Weights of a small GPT-style language model, trained from scratch on English Wikipedia.
Size: width 192, 3 heads of 64 (1 for keys and values), MLP 256 SwiGLU, vocabulary 4153.
Architecture: RMSNorm before each block, rotary positions, no biases in attention or MLP, tied embeddings, normalized queries and keys.
Training: a variant of Muon for these matrices, 256M tokens, 3901 steps.
Each number is 500 + 40 x the weight over its row's rms, rounded and kept within 0 to 999. Layers, rows and columns count from 0. Numbers have three digits each. The size before them is the row's rms in percent of the matrix's.

# layer 8 attention key, 64x192, rms 0.0854, rows 0-14, columns 0-191
061:471482563517503512534514511523491530519465486512479518463537491479487502450399487467470539453474488454509489521471450535473493515424490467519506515579490517473403534476519461541489463470443476512440492489488571553541456521431550524508509574497463507556524443431523513451519542486555506503544440470514488492599505540485527446445436494531523430540432444479508544361529552485455525517482530528477469502487481467511565519511492532465526482449549469431532488510572569494518503458579529483490478485494499496469487476554423473483505465527394599477461479460456549429502571439495538499
062:519498479531424486450448466491469515529426482435547496473543459559487527488518523496501504490542497468465521449498515425518487500557483448489422497510528508448457527456458485451535537496518535412508517446529508491461500496516500484467475502453514525468537472467510403443558452481541452457563513576520513482447523493476419503501518547470438487517544591560477450576473522472446491499482557530554496471455512509497469544422440474501511534527492471544573465496444580564457590559559472464481566576418551463484519489452520560554469479569474428476492531513520528500450491529555480533
058:454527482525486469491540535515524540506496452521474543553437550452459440468458453458464529456579534495524489526468494560518524483572460460460519550520501598520442543431453508524453453440508533480509467503451467452528528448494504556470578577433574488506491458484438464457565416487499468465499529513530480468521506536488507436434468456468503560480502534526478506511426468451452496514498509505510503500581459446526484527524454630510504450521483512490472437473512499545524553441530488533521516532516516487551574571491509572535508441490446538499462534425495538550479564513431535538
061:528504469475568418471453532518547391494517509514552461452512417539432489497544495495500548525552489556519549512493467546491532486487488485528557518540601515501461465493524492461473502463530539517535522439497465492505490489544519586520550543500448531536497473515496561412507563472501487469479473540559421456509500451511570584511471462542560502548461531510614517438490458537519468511438575483468484506533473477490493514471536468481514540494434502551505535485475534496455489572509581464515518493542509523501479461529521529519528387514435513422557555530554471542528571449488539547
061:515508469447519528547468552529503452507492580516535528481573438518555523557523473530546423592502495518495514564493561511458484515496479521541416523517493447437531453510495486553571506536517505492522593476474552522479505495515505532487480512517494532524522504584395541537446541531533533523583492481503518452448470421485515494536481549675496509471426517535471495568543496489486482502514434511545469463481459514510505490464492492470527556501559501540432474509533506462510443540491456491502491445485499467463548567483472482458522554519583443436485456554490507471529524441473575470
057:442527509468489536453466540479505514511509492511484378539522537503561559465463524548549455489499498488496496527454470503484470547514414515559467453501464475451455511515553507460493522486479503560474484479526469496482429518461491490514462503506501539541430518473547505472509517445516553510525529407537469512440530522460476519507469541510446458500595453518524559456535594495437537542585497436460474458442543567470401499416454419450515551501502432529553445497558502512448581519473481558457472436427501465502484550510433571453494552476449488559519538498496480533512484513522511485
067:541516566497452477529446499550565499484559461521505506503528450520499491412553513488474536564527459596581569498544568496506487485496439544506482569504543535539436556555533497510494475514445446466533486492471532527491496495471538515540488569518533521566472416543499584508506452556566547477546466508454483485496451507398574445475512527522479486495466517549559520581539524549484469520383530492516498548467505516505531498526526500476510532516475551502455430526462569511519554533448466537480519488569529427428493446473526500507522449441431509476489491492548557538493467518430469504
064:428465456448536449548504481472507499476507549539571511482506486629467540471538442538469475559468503493514532546535557532520476524471543507497505520432558440455470504583543480590595504514543510524516534433435541465502506546488471523521501479555504489507543482567499417485501515537456504460516494419500540519465472385497459499451520485512504445533481410456530439530548590484487534502471472498535433388522431510502488476498549486523499540479457520534491497473523516424496476531447490457497522462553438484438499474496468472433520546533519488520469534534482543446460534530498513440
067:488554539542481521444472476518526504563505486505487502508489536528546462473469492446456475471519535453533497575427489491494504519493476484571556552460478477528483538437524454459484469450447575458468511562509477576515455500524507462469543506482492454491434416430459507531527471509513432487460522550538516531542475576481437417471486514437506524495522442518507506437533572535469564490509548499508493532521535504511430556472452633451529425432572536394502479427532530501519505429503542496488508503560491507542539486499495541505517470489519534423464466454436494417441499474492455481
073:500461513523547509478445453450541454509507520436495520476470449550491522444527528512556513566427512465506465458529455531518481521554533463529560512471545533541519465433488511482498470567532551501548448426537522541517515489582569516528517464435480478538555523513415507473543455464478492538436602558534435494532544529489469563526464475465520486482490431499542424446460555550499497457485510463452542509487495502493509483482463497500510471469477453534508604512457476500397473472501491387468451604504481538503424469433544510503504450451511537476550460485518518507511487552457422511
079:488575528454468477496469521515496545474506493478544434468520483444570523442435489536404488499551459455488469580482510564465450516559565452498470452497546568521434501501458539470396550505482490487567508437519536538461500493480514503484502554466495454514562465450491488421480442482472496529491488573460475513481502521475422473522463479458509502483522559472556512536466427533458472534547534514512526481521497485580479488489438491455450443499529492537499463483558435546493575507569416536522566589471526548514555465515463540504514472549512556446496560481532458570465484571517511542
055:521507444479537496521533499511550529518556443566446482471506511527477486523559488531534529470493544481529488495512505500579535449491573489546542555449446430507563544451498519460527452494462519530526478529461534529490500517495469524541535493489506484497471467508400569501538466472572539482443491555465516492526515479502545491498416497623496481515591486496573589494460486462538514571579507559498482482465542534421472514516525483502506567445481503481465549557561569489543571507513503619523507509444481464506546525516521476498428463471437523520551490458555464595497543562526459511
071:559438546478492536472457566543455589466551469495501489495467431498566498518495528518434443550536484561491531477506561469500447483477508603552450459515550507457455468511449477488479577469587495461514519501479510487469522484478536466542460508472488492465641533501525530567511473462471468487511514471449498478484521486409430523525480528498514531553501576552499484527506503504545519507498434551574480529540514456486515506468435462518536450510525504555451465533515469503471428551516475483491448551499498513467481492496518601494529513481487515450489460539534638504489398503434456521
077:498445508442506477523516516480537469471486504524473492478549418525504550484559521597534493515432495540519505405601474556468478443490505533530482508476499525571456465523500489507544496545500507553503425498481545485513422511516551538535510489499534542515522562560465533444483559462431519537486517472453496493479484411538495521479528511555477452499466448437484444522498490473525481518472474438489402501444541463473527496535521389545491499490524454523490503575462424468422502559428457449464489498548461489435482439487549460482486461491490483447577478590496505518527533517476441405
078:519481434513426491487492505533540465457479466469470470472526483466594512576472485468462539504547461534575538519543503457535568439512493540563470580563487411509574463512538507471553492467532472513552553477525547458468494426529451464543506524498452541529459527592484451477568490529503465481515499438534468470453481495623482525500510470479464559485445444442495476550480427460519547519468516476470506493481526500517538434520529551533488578467491498501540479443547548573544585558462435538529473488454552523491506494515483552469466524453506522462449542484506538600495501510491521472